config.toml
num_hidden_layers = 15
hidden_size = 256
num_attention_heads = 4
num_key_value_heads = 4
head_dim = 64
intermediate_size = 768
vocab_size = 8192
hidden_act = "geglu"
norm = "layernorm"
norm_place = "pre"
norm_eps = 1e-05
positions = "rope"
rope_theta = 10000.0
rope_fraction = 0.5
qk_norm = false
attn_scale = 0.125
bias = "none"
tie_word_embeddings = false
parallel_block = false
init = "normal"
init_std_qkv = 0.0312
init_std_o = 0.00572
init_std_up = 0.0312
init_std_down = 0.00572
optimizer = "muon_variant"
learning_rate = 0.00893
lr_mult_o = 1.69
beta1 = 0.95
lr_head = 0.00837
max_grad_norm = 2.0
warmup_steps = 200
schedule = "wsd"
decay_fraction = 0.871
decay_shape = "linear"
final_lr_fraction = 0.0
batch_tokens = 131072
max_seq_len = 256
doc_mask = true
train_tokens = 906800000
max_steps = 6919
dataset = "wikipedia_en"
Each number is 500 + 25 x the weight over its row's rms, rounded and kept within 0 to 999. Layers, rows and columns count from 0. Numbers have three digits each. The size before them is the row's rms in percent of the matrix's.

# up: layer 8 MLP up, 768x256, rms 0.141, rows 600-666, columns 64-127
# down: layer 8 MLP down (transposed), 768x256, rms 0.0772, rows 600-666, columns 64-127
# gate: layer 8 MLP gate, 768x256, rms 0.131, rows 601-666, columns 64-127
up600 101:533479465499491524511478482464491497468506509492477532467484517449497528464503494467460474490498516479475491511488495510481483526506516517541497540501488523497454526523487476510534507533546519
down600 098:469488511523504499486485493523537552513486518541503507519509492537539525478519509515519527499458498507481498476549517519506486482498502479482497481505548513470464457504554556480507502527541490
gate601 104:519531470510516507501515465502494466499501445498502505488492542471477474528488457520505506523464488495503499499511509530503494517516518528481479488508531499486515474526483554478497503494512507
up601 109:500534546494478492488465521513468484473511523500452487478468504471539506480482486473521502503449506509489522530479522533539490508523448491510517511507523517485512528538509472461505476522497515
down601 108:509440448513500507452497489502516482491535504483487507477510506488540534513468505502523512516492495540486497490516509466508451480497507454474535520463466501531507529483464527520497478534468467
gate602 100:555456517504472494461473486467498419497498523502586511490470538522489465501501506486487471471531496522509532526505472499498487508477511562494525504536518472471504548511515487493501539485495467
up602 099:511521511501502503483536489518473526528518512512489508520498508549503517531518528480514503447523506520472513506556521455477508483517500495455486508493520517458491504489513518496518520472500499
down602 099:451450484490500512531510526516468523495502540497494483539525509467494478470507490519489509512508525467490518525528508513543457502451469487490515541507469503504479497497531517542480513511517482
gate603 101:513526480504484533462521523509541517503499541544517503467535478476540518553535507461507504500495483467499470507506442502511521497492528509510527515521443511514506519505476472475511526480461460
up603 099:471485455504455510496494507466516442519511526520481535507476476489509491467504508492481532504509493487496533460488492528545534517505485445527552518485527512521521529496517488536499465497521497
down603 097:518471479516503500488495513499485474510524470481493469511511532501485526495494483535499518500456495472502464534480509495480478507462492475539467434518500507527497454515510495444504495498526559
gate604 099:521499504481471468468497478489519528514521488512482478493505466476479535537478525457524457477504524512458498528502427498456546469514506500491460477503517497478517463494518490527550473468508513
up604 100:499506527560479465495497532517503493496484494520471502477498486488519535511512547516473479486533543501504522496491482469479471512516454538481549503523496510473483490455479507472477513531483531
down604 099:542465488493538479528520450451506516509499488482525496503512485522522505528504501518515443483541495506535527515529525485499525477511514513530504475472524463454485515470479492478520515508513508
gate605 097:503493488502478520493471486468513574508476492520523523502508464543534476526455487477485502515552516470472517554463470471509484508486513479538494525492490497480495489531445513548454480493487502
up605 097:490523527518479524446528449447460508520517525447493477495494493517487510507506500499487546483510487498479464532490545488549505512534526451531492527503484493509519528490457499553485493512482494
down605 097:494478488477477487574498528504504516493516500512476514476511481511521492453463480475479514471480487512553541493503475502511503520450453512472512470501499509508500472492488507452515536492568533
gate606 098:549554490546516486499568484457530527473504494533520477483448495511515523499450520457479500517562522447551504519499501464496464541486515476448470473512525493513532455497477528482502488496479481
up606 096:507489555564490504476528517485560510534495529495501489496473580526514538535484514556505503484499482448470499489482457496502462515486490509485466479543543517501518440488545530469509474529539493
down606 095:534488491524469474522500435465469468455517508490497491520523454518474523514495484506556470509520511477484529505503474494475494516522481490472564506476466464500501537478466536544481481517542477
gate607 102:500456513522459489451483463464509522522527473454487494538502494475495524528511527493501481547506485511488544485518510534483454552444523518556441534476490531511468485489539525488502526501501443
up607 101:501472480511480471506473476512521550491490502519521511489511507484470487474480483565543494564507498502507515538495502529498473482456482483497475541465517472532514491488471475493468500487501556
down607 104:485495498524538506430518549519509483542477545524523463469500521503474574473478507566483486554491492490491517506523538517475485512517477522478519510524479495534484499478521466458475491508479525
gate608 099:482448503505527507505504522522498486504513507463468502518495496546496425485484503480523520499444539503508523489470548518532522506504537511500501531515478481432506499518494446491531510502510496
up608 106:501510445469524443514503469504512478484511487493534521466521489537481493493496538513483466504517446506461491487481492495465518522494488502478509500471482512544530471497468538492514504455499529
down608 103:513472502499517441507486495476498502525520437469473482519491522512496550487545504501537515502485507500502503497476477513470476476508513493522498493510512512500491505507510538539483441511461492
gate609 091:549504512468527501516473504507477508495444506548504473508457484530507489510485514495505466476529453471553490477474483537474476527500494480537488494510459493524534488432500491490473511528493519
up609 092:480496498465528489457512502472468497449485504511497471463531493508552465526452508484468484488524541431515481487478522539502492499527495476496491485509510467516481476496512507501508519489490507
down609 092:481491492562496512497537490520565510494515500435496529499515535506461509518496480506539479527494504541495509485539499473515530487462466529486535508458487520524468515542537528505515466508485482
gate610 095:473526490480534482533503498529504469512467527493491501490448512519520494455476467538525528490555490456506491471514457503497492461469487504507501494540500505525484497504491517521539558510476492
up610 092:513471505520471485503466485474495491508506504521513494525470506508505494516519472503512513524490465487461447511525498528503479511499532525495495514540504461490463494516473496548461476485466498
down610 093:546538483493487497461472483510540499503484469517534512514476499499501489449484499519490504478523503481507519536474497497492504458492509495501535468479507525507493507464536485527505506481466485
gate611 098:535535496486549524485516514482512528504462481518505533515514496525501485504492467540522545494473487503473498525497484528507445518480505480502484470528522500474530505497522480516500496513560492
up611 095:470487510500487480475501490508558512485480508483498503480507437509516532505492511491483471483488520486525483484472520476491469463518470502511532524509521462512467474491477480507491546489541470
down611 096:522496529494472502508501505504461485481504502558492469504474501509534478488456546531516477500519526464479475505476517479496486486501517517486453527524502497533496485534511533483480478496506516
gate612 096:504466503533487495457547518483490518532433477574504490456440477510477505496537474550516509512494486507501494517492457538482520481510467505482532473479517493531507470457483465514501466443500536
up612 095:493487489457493454523530495482450462506511543474485541512547478496513511530515512512504456528566532478497491457486489502489493502512519497548470502497529519475553505483540509476528503528489484
down612 098:486478478522517503534473528489489513503506542502485546530440519518451505538537502505486490536484456509484548499479463502473498469522455459494473508482545498513511488507465467547513457493515508
gate613 100:462515526484507506462488508484521531512485505507503489480469509517510499549470488494525506499526474484492560462493521494508530502518492499510470469507546510480518471487499527449458491495542493
up613 090:505535512493496531522482500501517508483525511500514507454433466458515531496546480559496524535483496466506534492488512528505522537500538515512503512483532546542478501519524513480495511545513534
down613 096:498521475522523494515510504503505537553501463539486512507541514511488513504542502479491535476490493466481561477539495525510522485581480513471510449479492497505470497483521473471508470437525520
gate614 098:504472536493487499477480496463526446480503507495491482524465506506482500476510455490527511475493483506460504493535487499478473470434527496494486493499504489487534470469477487504549517480490475
up614 102:475472485539484528526509550520481485498514531510475515542523501489527483481488490496500481534499538504564539479487518514545496509485529507491539454504479483513512502464486492506472510526504482
down614 107:500471529517480482462570425485570520489554510477498495527493482492494490488538505484526515484529544510523497517513529496468478492500516473488491479470498469488491517521512512452535525415506492
gate615 098:479479476518504544575533490497521522486487493485520514499484515478502490496455454527555452528503508466437514529478493498481531503467525530466489543525520480509510471481507541484520462474501487
up615 094:532483544503520460495560489507510523548521506515522452528487473501511514488518519499524509466510485469549502461524536542510501480513457515511496493515506496507481477530521506465541484486532514
down615 098:464464481494498539544516485484521502487476523480473544490507533493491496520507444501516427524490505478455493539441473455473489502441529545468528480517495469490488459485476525499475536488534497
gate616 101:501556517513508556503515498515502479496460489504522494537471506535501503503501516493516528494529481528529528496493459508510504481502466470547495570524498468534510516461544470490543501469506448
up616 102:499492523485524450474522542514491508519496550510491508546528557529531448522459483460504467488505461475489496557471459431486478493506540495488496504496535491498496481523484533518449510511498514
down616 099:473487513506497511497538498500573505509497443499517513483495495505486529475510477478495454523477530474524496502532508523519492520503497499541459496490467522482505492446536478477461513553525489
gate617 102:500474508475509516501483458473494543519498522498527507520498498517508511492514524507509502486473513506485511462491485504487476506494476444522508466508501494470497511487508518514466476486487484
up617 100:499454499491535514503532505467464514509490497490510498502497478501483502561472485537482522499489539487507502485470482506505541510486562457482486479480498495493520537466475519478513511499513494
down617 104:436511563518516485508476486495464517497511518509505495495537470502502563519513484446508471466494467464509516505500541449499458469529489485510462550511478491473525491523538504493485458508479552
gate618 097:464468502508505474488481518510492458508476466453491503487517497480504525526522494503496511490462502531502472512523500498467532488474477508483493505505490490512515536539526484538573500466531499
up618 093:505545460476460497507519481541493484496483475528442512506516500505502469510534481454504529494514523505534508533470491499521488506488490515565528471534503456525526486462508531506511527535472494
down618 094:474486523516557515475504506486504527527532458477556488509509477485490507514525508531500498498487493530451499452569528498498481500545486488509455473522501492523509508485482441500489530453517508
gate619 100:508480494512516523523519484582538497509536474530480474465502537497480479511496526498498501538536503481525488510483546515459533496494500514503543447519487466481444484520484502489450519492476512
up619 095:471461525476528537513519539504484546509478529511516494507442478480465473460507496513474491522523484495531521498499525521499496443527453537485492542505497479524537516499560462504499517506556552
down619 100:492517494490458527482471478485518481468510508506526543500488513477525493527500471478510501503508522560482509553510480459474496476510499461491450519437533493513495514493482501534492506481518515
gate620 100:472522524481444486502512489515506501510459533511498507527519527505502484538471493495550500486473520501526530490468487517506494478504581497513500489464525508510502512488508490441491560461471484
up620 098:510488529508487427511518523458497497454511512476510481516512451463493514509527516516513520485538519546475523474500492479467492509489514501506471504510511473461498540469520468497488518490555543
down620 100:484502488480503467480508513475456493515500468522487524436507526483495499468471462455503480479502499491454502516483450473531516539486481468462532516507525498540510488499457538529537431486448562
gate621 103:549509518502511497485503458471515542475482463520531503508512503462549488498546506535485498513452480522496536477495511499506479488482514458446463480491457461508486470480482484458527463508567529
up621 098:519497495486494476529484518506501509475507474478447483494503564539506441540473493489535508465520546465478512460514491513491475472483510502504506496522493469449472492462491508534458453493481539
down621 100:483546500530525465468564519501452500485545494499496461501539490521497498484536486527485507505507488504529499467493507524490512526489500516540474514484484530500492493493493511505522483472502492
gate622 102:477496522484557505531512510457481480500467448506485544505506499519515496521533517516460506526502520494531482489462544504506517489503530449510484530523450487500499502504482475539452503508496480
up622 108:510476552544492538482501463445508519514552552478487471533478509470468475523494485442467480531495477520444490485478484484488517491500519513521506484537524443499510522493484517536523459512511475
down622 103:505470491502456481485515478503521490449479531467486503499529502521550500523511504551517481491519491500502502481473470505486506516451482529520529475560539529491539485502481495468501492506437512
gate623 102:478540546514504485544514521513497482487504520469466511499456515531483519473456518479515531506498481434487508456496505542525508551475536492475451520508511521496459489510497530503484463486461470
up623 104:492513474426506513456543504444516553471456508502502473468502491561482495523497484501481512508488521512511534473493475498502505485497518479497446462508511521495470502501485542535452488520500497
down623 102:500454483497462511511492456534515530483476540526499486506510548568538476494510496476472516491503545513499502537485523453499446483494450490506462518488514483500507551515462509555502473541500504
gate624 101:525550494458507488460488508462495534518493508539521477538502490477485476516513497519508479525545464455502487475470514411467522504543510492486477508540545494508487505516520510484472495497459517
up624 100:507520497460499499458524501545491507504522539528531484547473501498501480492473507501528508523508520483507482525484496467539493477545511495489581498579476498486491506513479513557462534515513499
down624 101:530514478489448513438480495513460491468467540458461477537469482465528520483455504490504542499503497486519523484457533488498461529473464471472538477521488495483523469492484462504518512518487513
gate625 106:531486492491530461536468472501500497533508511531498542469473497446453474489518497483533514480462502489498456506513492512544508487494521513512495455487510483534498500480516479501508515469502536
up625 107:525533473486501491494520535503498512519499491512513531509491500521510533549502505514509510491546475507488507500488476536463519465497516529487506510473475540505495507526495491479538508492467506
down625 108:513490572489521500509504494532471542524480466515540491465513526529521474509507496492490500471530532459503535493447470491535466480499466478466483526548490473457480496506467528530504464488502480
gate626 094:541537526487499512533491530521498552507523480504516505464518477500507464491485527440471490555493541480508504516485524479555491520497498495513513492533473502465475502485536516530490516486524532
up626 095:481462533473487482503457491521552518497501529535538490498526493486444517503538496490448485491482480528543527521519490520473511528510492496509480506480502553545572488501487460463521489497500484
down626 093:516549475477504501537523507525495524504466482480477474505505510456506491488469511470479511490502476460506494517467548555517514488503523501503482497520473519457420508488537536485485517534485513
gate627 103:499542510531529507505490458530521500512478523499469502511494503502468497499488444504524526535547486526501486471475487487530521525476457497520504527490470492499526494485459552496512506509509467
up627 098:514532473506483501492498475476447532454506509529502506494542502482500530445510469502525527479487489484513476511537485507516480526493501500517493495473496494541476514491502529489526523476491484
down627 099:535477527444523517486495479494533513522493507499552511511536492494481517534511488475516497451543511488481504495471553439509495504528525543491512469549475465489467483503517479482493489463436473
gate628 104:513550480460504535506504473472491514516470484507515476488446522511447482504500516459482496515550487495525460472531478518415497481518524530475525527454513521469487490544527447527478480522479461
up628 108:480560475482449504532507487479475481486534488477490483470499489498488498471515501496519477499510545502521517483504502517468524465515533535517503505496488518480503486514460517521455513503531501
down628 098:489494542530521500539533500500480503461487562483518510509508455469540507501466500510463476466457514505484473524518513508507521475491525469504551483537475520493467507524527526515479542536500494
gate629 106:532516506514507516465508510479482525515511505491512527497463487505468489553515519542497544462491472512540512491434483514463543507457466559474464554527498487493504537478487483513524508508500527
up629 107:511508518535490520524539494491473526455537501529507536505432494534467452465505491518520483489535477492510520491505512545507482500493529497529510454524522530464478481511446499478514472464514507
down629 107:506526511453496475507476494502466474491459484525547526493507496494519514466475525509517513494512501488509509534536532453513500489509487485442498479527504471508533482477542520480495515499459435
gate630 097:570522536494460527484467472527481544502511509516521487538473490466493529511504486484447519536502502506448522503516497504482524508525502522464529483494484534506463507522574500509479507509494491
up630 091:536530502490508539501490496473471507503516466510517491509492492516536493484486471515560483502526535474487499461500516445535506510522491488516499516484540527513487540548515454472507455500489500
down630 089:522532554510444525535486471476535517536488504514513472515468507452477533539490504479486514529514517543449501479516499525485523477523509558513505473470479516511498512501543510520480528491514471
gate631 094:556479503487532484487510495483503504477509518525508491460505483505496498504565525522520478510472505505494515445509511461516473529521514513474530485512492522484507463454489494487508469501495510
up631 097:515516497479461521509487500514505547530488479480503507516499516505501504448504527501501531501516542496486457492502507472487456519465481467514509482480504509508498474476511459521508470535475474
down631 097:464468458512496483521480514500506552501514434497501501490484487518544517494512479522528527498503485465524527534511496524538525512463489503510508503470485488490517529525486508555528507519519505
gate632 094:484475484522491536531524486487491460528494467540475509526497531491460480532534485479501560441543486550516484506480496448468524503483517553554501502472521530520520500484467485534466496494496472
up632 092:530512539532490498492489480488504489476495556529550521523505527487500499442532487501496507531479504472488489495478549527465506537514435505471494439518487498469467527502476512510563509473521473
down632 092:465503460484498535487513489547511462486490476517444488504458497473485482504477516519493503481496556553495529530456484513491488505513551470534531492503518520542545524500500476493471468540514473
gate633 101:475549469489513492478508463488510486497539457482485527511483444523494490527499502533506452505509539491544505493481524424490509466534501496505446516488519482526511517530532491515490492496467494
up633 107:546563531503511521516469532462504530494496456510482524454543482547530471510504505499500465454478455519485457466488491532515517493524514474466487467503489548507500516500501510513500504536521520
down633 107:493464523511462437495450523509474466498480460484490518504509482486464530496486527494526492515498525543524526500509507461481489522476485481485484506492535474470498489485526540489493521504496516
gate634 095:561523525476517512538523488503487494540495499525513528495525485506491489526496474519433480512450492532490493528551512500512508453472492487500478521531514502476504562515455547500476458529511503
up634 100:500523470515492469507508457480531454510458542485465523542469503499489525496482507505526491442448535498489511484548478509578521505545508490524497457494476501487507469545464492490510495505478501
down634 102:531528488471489492556531496500475515498484518484494528483496468485537479518474444481492514493459501539477533505524508483504502469472562490538534505519513503509527512530473504527538492490532469
gate635 104:463502505426509535519474480470508514506511503505488480489431468494478470456508464509504498472505489526492495500487483475528485526471489492496467494468503474517453453491504498508542503505488449
up635 095:503535483528493503515491529509540492509531532496533541499482484505517504482458498463488508511467514474544492522481513459507442506492515525487479496495481527507509540500513526470469534502568469
down635 098:521458560499501526500520518515502516498518504480545475481535504525531480512513517543481524504470494496514528510491481493475450535526511510515509474547468503498501533497525540551486487485488518
gate636 100:498514511543470471520506502547501513501494463474471492506497503503488532532482551497544544500520481510490482508513530466528506497534488517508457529497521570504516507506490474485502482493481500
up636 102:537479478483540521535500496484535559494530496496494509476498482490500488434485513457504533511494495502475535483503488478497486469510494538458498514525536468473442491510544521484483495528497497
down636 101:499483514496512453538501562488530507523473486499505527509509519490500458463523516467468472514486527502443506466511450464511532529492468509516489510478513474498483506475517483506477510489487529
gate637 102:488491518483508505531540514513506510528494503505511519541511491474482527496542496499519518514487495520464501454517511476515518491483486438560480518554492467502527489477517536521452465495512553
up637 104:510509477414475477484543513483494505500445483488500498472527542501456493488445485509484519478508456505489450502477475540516527453516531528515515489508479517508513519509489501545513530468539455
down637 102:483517507480476547526455539479512498498495502520482498510465532527547485519514501503491500518517534486487501523498473505507495491493489504489507485488477498489504520523488505474516496569502449
gate638 098:474494517498462505489495480490524482498505503546540521501471534504540486518484527532466452522512535476476518506478472500517486523480513501510500474469520511518516516507456500517520547491481503
up638 094:496491401492492500466468505507492468462522505476510502513471553489487488530508483486487543481497502483469466552528498478473501517490512509479540504510488474515473493514510486509514465480533508
down638 095:550518524495524532482465514473485510495479497537483471476568476495491498470510548491478493502488510502516541514469483484541529447546493481520472503485539515499504494500476504494461534542488514
gate639 100:502533492504532489509504489473486497521486503510530468512488490470488516519477527497527458506514463485506462499509458543500491501514461517508499482519499534506519493465519540528502515529509461
up639 097:502498523499519486518468496466482530498483492527478431470471482523485493533467464518506517493505510499493473511508479520503522482524500476511494512505516478464500508506510509531511494494464512
down639 099:451525493505534548482468488509452457503481561478487488519511502511506485532486506476470496509476457486545521478486477510472482513558467476535471501458504513484513540510463476498476559492505501
gate640 095:473525497473518497539537439471471507502469487495477485515504435480481498522492455521516486542524500478497523489433474507551490526496551526488474497520488524533515534505501464517487517523501478
up640 095:509511498484480486503543477549494475527490472510500499540497474456463532520526446511472502525522504494487497501565507496489519496554459504530518541473487446511490481523505498514574517553488511
down640 096:468460499507501479505514475509502509470525493511444443453478502504521470485499493501523477478497448495501511457472448497500485554523482502518497509499497479532498512576528527502510486497512507
gate641 099:536470522475475493512501488512518546543536468499525476515517506523478467498511487520449482518480491482534472483502466504505489468485551472491494507507510494481503540495499472503531480476501495
up641 094:506541492464443455529503499499488513503457495534534483496485508529525496496494490514484514536491499436501527513501522519476522514520497484481458491482487503482488502525513513520464548506487409
down641 097:500514512514460509509504525487530451511494531472501509468496548448516520530524480500569467483522504476515495493481469489534500530502473484508450487473481500537477540490488496530545483447456505
gate642 096:509491489509536464540466529501520505527536522452513501438492454476483517472524514501492459487526533459496514494475524509481512479517529506493506564502524507444462491478471505466443495476466494
up642 099:490487499500489503505501492493494549483481441499477508511464483471515484521448467489509473458448477491478503469469504544518463499530497545509516522532517524466491486509500464468501511483494504
down642 102:503521547528472523456516440489489518474523488502545472514486510524530479462462546482486505487514495486505494514526455512507509511485433516487582515501477529509468521550499493561520538494499524
gate643 099:517492471504548480516433460500476493517512485457491521530501495495529517485497550503506501520523498480499491463469531489488533480478489438462540419491503512531523498501526509458516485517502511
up643 094:460540494512498509526446511485522526495525509516489524509462494504509510534493490484449471500483494478455491485495483544519496468508487458503513499482502503506492472532491498485506475470524449
down643 097:489491488504450497464532525521504516475485509485520515457495528493504496514520482539491473514492472498532482538520505534466484532501453499497515513494515513480488460515447476519487491452450477
gate644 095:497519473483501515488533493466502484516483514464510494535523506474511513524527502556508491493523543472506517463494495481528478517491459484501471457528513473525502504510514513433475483495484483
up644 101:457490508472472497493580491475499531541559529494477458459491526511518470512508488518532486549457456513529528551490503497495494525491504470497505508486497536511489515523451522479540540485515513
down644 099:472490485501503521512523528527535513548468473505524504501503481511514512480487519496495541492482437557491466487511466549503489511506508482465553530458513496546502497528563442489513546531517471
gate645 099:520538527493506488500469514482538509528478516503564493509478556532525537513530486561495527505511523466519518491491492488518514511478514463512484463500464515528527474495537509510525476516460499
up645 096:510453496513429535485497502463493539547468489539498465502495522510588450499475470543501534506457523491485497481497510510551528515470465498528508483480501531510490491499536524500518513472474512
down645 097:508515492494510521442496486528503507537499511511539466496487463528473494477565510519520478466561513536483484507487508469490510491480512517527459557522457533494488482516519479504514524470445476
gate646 106:484497482492549493514445482538465490562494508540466484457517474512491492474454502501484553517498510463473479439456512479517516506460510511511478471516521540528480459498487525509486504471484537
up646 103:523525539499552501513523531526529494476535506494554513479455491503524490457518520551442508519510502521454512504540510518501530494528487526505494532483510502487524547499481481467488520495517467
down646 104:540522477533558518497512481514506546544445474481462500480568492515502504503473485519503487515480496494540465465465527492501538526479496471429503514469484481537513512504516507489531482514476523
gate647 101:457505517525463509509463498475525513490515474484470438452521490506465509507504481491518517515506478442513483512494517577484519512472532528476510530470502509501479482507505498461502482547459484
up647 098:512482498491485461522460510496460477510507496497500517519542491475508503569505490512531516472534492483518450508523467491498528493500501530504477512511497527510451426512530503472495512471505568
down647 099:483469486483533460467504502498500490531481492516496478507491557515542505512525505489524466482492570511548551516483517470487477511516481514520492516462470509533501512500525523462527534508508491
gate648 104:512483534525493451525478551532514487498500517503501474491534492540492511557506511503503524498498517523500559517494457481544472517493510523479496496535514473484501532466510558515498471495507494
up648 105:479460526473541559533486470498510508475542514507495476466480481465459548461479519476499505445508515491513489507535508498489500477511511495462538514490488518491504464527448471473483524485541520
down648 107:499523506517532465484472563464519516525530499516509493488516508496455495510463490492565483470491524512501493560479496538506504488481515491474474430497475519492512512493445511535476457457473489
gate649 102:462506501474474499507485497542503494538513511540474509492499492491497490471531490534504513479488517484498537518461480542514488479514488452525436555454527493512523555499517443492476493452503492
up649 100:444494506507545511493486510512545521537520473529525507489506471511456512534446513541498492476522497532496453545520489524495520519456507554458513540437512509483501460499493500502524530505490485
down649 102:479517514493519504527526493523499458496517513477494463484525498495464532492545541490545521437520491505513528502535424476504489495508508467498525500474509529487471482574474485507487458468430505
gate650 097:569520503498519471538465492534546521484474478480450482511482483531483487504472477481527496473507505480551457492474483462493531504529512500551516503525487492488487481468494491547491522527562506
up650 092:550487546522502509505468495506462524463519470507500533476507519515522461497484507492501465491524456496485498534526491501556499485493481508477483454539464480512483491473520540524506503506542537
down650 096:510477510506481464460476500522524500537504495498510480523494474520485511496504501515537525476516490445472500489455494528486520502491492492484481498505501508463478529507480484451490477516471536
gate651 092:510527470514501494500513490501471521499520506489518510455452561495490509493512509492482518523519516515492532486539496495457546512518500506484503512503474478499487507460514503505491519486551487
up651 097:496516521491474504465462487487519498514480530542496471509530472518510518527510490489501560545476505504532509491505492502468526481496476507520489545487509536531485533547488503461525508528514494
down651 096:501486471521522532520521525528492530485554484486506512500492533495495487464484461531465457482497535538466514539520494460501523508477500475479535489475525455494506474487479528531484514512483506
gate652 104:501461489492518502515538519527514478475491504443530497488476520534458499498533492508515480517486497487510480544551520499487445539472480498561502506532495498485470555498473483492517530466499482
up652 106:487524498556511513521504504497543492461463446514470483472520452479513553509469525503536562447500499517515485484497526527494496510489522476541478473473457500499502500471551519515513517508468475
down652 105:513500504482489517459499472534479474499476510504524536540502516471422486484527506529495474471515498526493475505499495459510478470511452497494516486502510479478485498502524521525490547425471519
gate653 101:522485522537493526480486480472522457447492494448470494483491502469570520504511508492521515496557517489488521478531515543478514449514483546475493486502506523459474506497500494475448494532459528
up653 101:539501484495480518497502543529517496525480512456534447525498497529520504545514531481491499500485483472472519463465462508453492454514476510493480516484453506465508427484536529480479506508508494
down653 100:485536502485474493468540502512472548490485488530531525476513509478513495513482459521473466494527509488488504487475480510514523555472514455449520480512523511514529502503446504481540479470485505
gate654 104:528501520531544474508488481509476480496494495536483492453494481499472518484484483484513495432439504520505523475547521495525482527500508514512526510469490507510525495509476534505464505444488526
up654 107:472542472496502521477503566469525497546551531493499517471532519490522449545502488525540467533517499519472471497496476509509523521494535463503504467497524482526482495516503503474498497459504550
down654 106:509478469509509527477475500518526508511523497478505472507527512529482486482524487519547480475483454473538501486499473503506530539518497510510506489509544533471509515546485465492514481477489489
gate655 087:513525487455486475455449485490477473467471577489501490487484492482503497470456482515520531476502460480480499483470499476470512507478500492510480520481515528487505508493522490525489469491520501
up655 088:507530504514523506493512531529501503483502546499553509535467519457522486537468515487459491507513536465552477505466549477492520509512513526479482510475517481482458516490507492528489460470436513
down655 088:464526517515479499517538494505528499485483462499480488490520492508551512514523485494464495469503470505480493495505475481500483478511460430471511481532493519524529515519482522475515507546567519
gate656 098:445500458483479449489496499491493531510534513484485472500548500484494486480490531463472505514520532487503532496488496508494465518473525508536437512496450479495524480503497493494445565521493507
up656 104:481563513482520431461538509503495513508462513442480481484522520527504508470458483505509495496467467478498496453448470496511499502527483541519502489554499498478533521519556502504522523485479525
down656 099:558438522539467511521442491519515490460506518454525499501516505504507488522525484548426523508533522487478521532507530519517539537486483484477484478488529492503466502469466481448513508522499492
gate657 099:509569446527476552494522514510479505482468528479493471500503487503501449434519504495477528499490512493518484484508503494510477519477506509515488482540467570486486533501521526496494519504559480
up657 099:478511489491473494480537483490501464492521488518493520520452489480494474497442559483484535498498488496525466487525506524462498490508550492499551479517504481519489490507474505496573520472475468
down657 098:481505479478556500499499539499519470485466490483506484518504503527520564511566465565515503495450458473484496444473483526487522505485522486502450493523516506512514519511514459488475551489527500
gate658 099:492509506502475493460500502495473475533479466534535479520512521576525491503502500492490489494466533469499545508450474536483496472499479497463510550516486495541496521519504489512524508487481523
up658 097:494519485516516501447496489464478474463472528471525506467546526494508512551481516535472513495543539529527521484547529462520463508494479514526460514514472476508454529555480468534434510497497490
down658 095:507534522483481494524493467497506498519485479478537483492514471505468463463507491515510546474493478503500493540473480492496518412483501467478520499521503473522515524498476495500511521484500489
gate659 088:435488517504452501536531518508486502532524485534439480496490542484484479480461452506532497508488508499486508442506508503495513466517520498454535484518503463543525469474515470454470467519469483
up659 089:500481522472488491480516514545487509489495519467500529516483514529465471454449474500511515507490480521490535517514482508480515515545515509436483476530537531467467467483475487529465476448466474
down659 090:517534506483515503490529487515523506477500520494484519485521490471525503523533523461478458509500478476515514527508525524506469509506476524475480446486473478482478509483483496475559502541488511
gate660 100:536495489492481488477547484521471512517507515555526518456469500472509470452504510461511536452482533517547529501533501477543505508487488523513494500454565538486472500446485488517491508487485512
up660 101:480491483495506519525493482533542536462469550475515508483475465523519466505483556509510507549460508483505522496513508498507560452533480533496528499502482497535530479475508497507490497505500483
down660 099:477527495523491468515478547516528480548506501519478463524525476502454542487469460492490481484459512478483521545544505493483466489505513478494512500500440492478566454558507495495521493522539482
gate661 098:490430510502492525522540512478497485489478477464551502513511518496421511488512459461511481499466489518481509467564513490454516476486477484505476479508513529518416493491484493489537498500513496
up661 099:492530432506534475540500543552479524492538501475445521504492535489468480527537484521521439528490496487495525495506525520444539492498471466510460513566504505473458536501525507511506512541495503
down661 104:504436515472477517478522497513503512510498510488530506520532482455467487459527520490477503489480479451538534494476508526487475533475472504494503512463517522519511483498455513491491507481448462
gate662 096:458515515470479492484451468518501522539454512489512507508495501499475535531535490482449509521443537494467488511476476479483515516447488508498507512465492451506521486514515522499528510513514492
up662 092:453523468501507506471484455532482485485491477519507491480458473455490485505529499514521502516504479496529514528521543504525513511504525524484519502500485549491506498496495464477503428531498504
down662 093:481522528456488508461543522494519514480551481454513540497527521493470545475510492486526517478479490497468497453484497510476534509524497456502505510474488494482485516473475466489535479483463496
gate663 091:476455509486507504554521452510491505530473522511485471478492519461498472517490488505528507491502507507540495481503497506462457505502547498507496494475532483569529472540548517522493487469502503
up663 085:549505493472463467476477474466476511494517531532485535501475510492526504503484467521545497458470519480507514493480525546498487495485523487469541484528509526522530500481497518523504554508529496
down663 089:472492452514510499566489519508493534501472476491471486518504459502514485523535487501472551545497516511475473561553491513458527512501458501553452537479508463502467481540513509509487526502545550
gate664 099:552511464477476501483492488491478457487462515533504518487512465481518524538503543482492490533512522474510497532524509506514539483517470528492499486497472495485511453526492477506539518497503518
up664 102:514453514476518485509499510516473508491526501508499510511504558533511545525486489449510496533496548515520478484541489503538484487498491502517466493512470465504497505489523486481498489501506479
down664 101:507525537526542507464512487473484478461502501480494548486495484481484486504528475514504466475510487494509500508484474510541554539478446516480505479491489503507525444507484473510486493509464529
gate665 099:511493508499501553485506446460556507505486499504490500481491488502520466488581520455479485479483517586504483470496503474488504484464502502555467530473516498449504501481486502467474480510489509
up665 101:523470530488483522495485509524513487487495507478518525552490509543498493522482491507509474492462479490542516482522473533473501469529497532539502495500474484488469504498484458507477515520505485
down665 099:529506489495511523519554443516468466524466450520476502500494554497493496510476483510515479492490549485512468471510479457491528574510554528528542534496536502490528509530526479516496460501510495
gate666 098:513509515538475531484485537508500497517532487485518520484532489554510531476476552553482457482452494511488469521471529492522451516522499457522497495516447466497528495493530533474474528542511495
up666 099:500488521452491477512474528506508511527498573472475523477498480526515469502501507517522514500510492497457572482522515488515551515441531539478501510523506482518489492485470508510532521526495501
down666 097:503519500515484511519492551483499475481485461506508509504485504500463519524493490521463498485494481541518483505517538525472481535523535494527532470492495477470515542487484507495477542503462451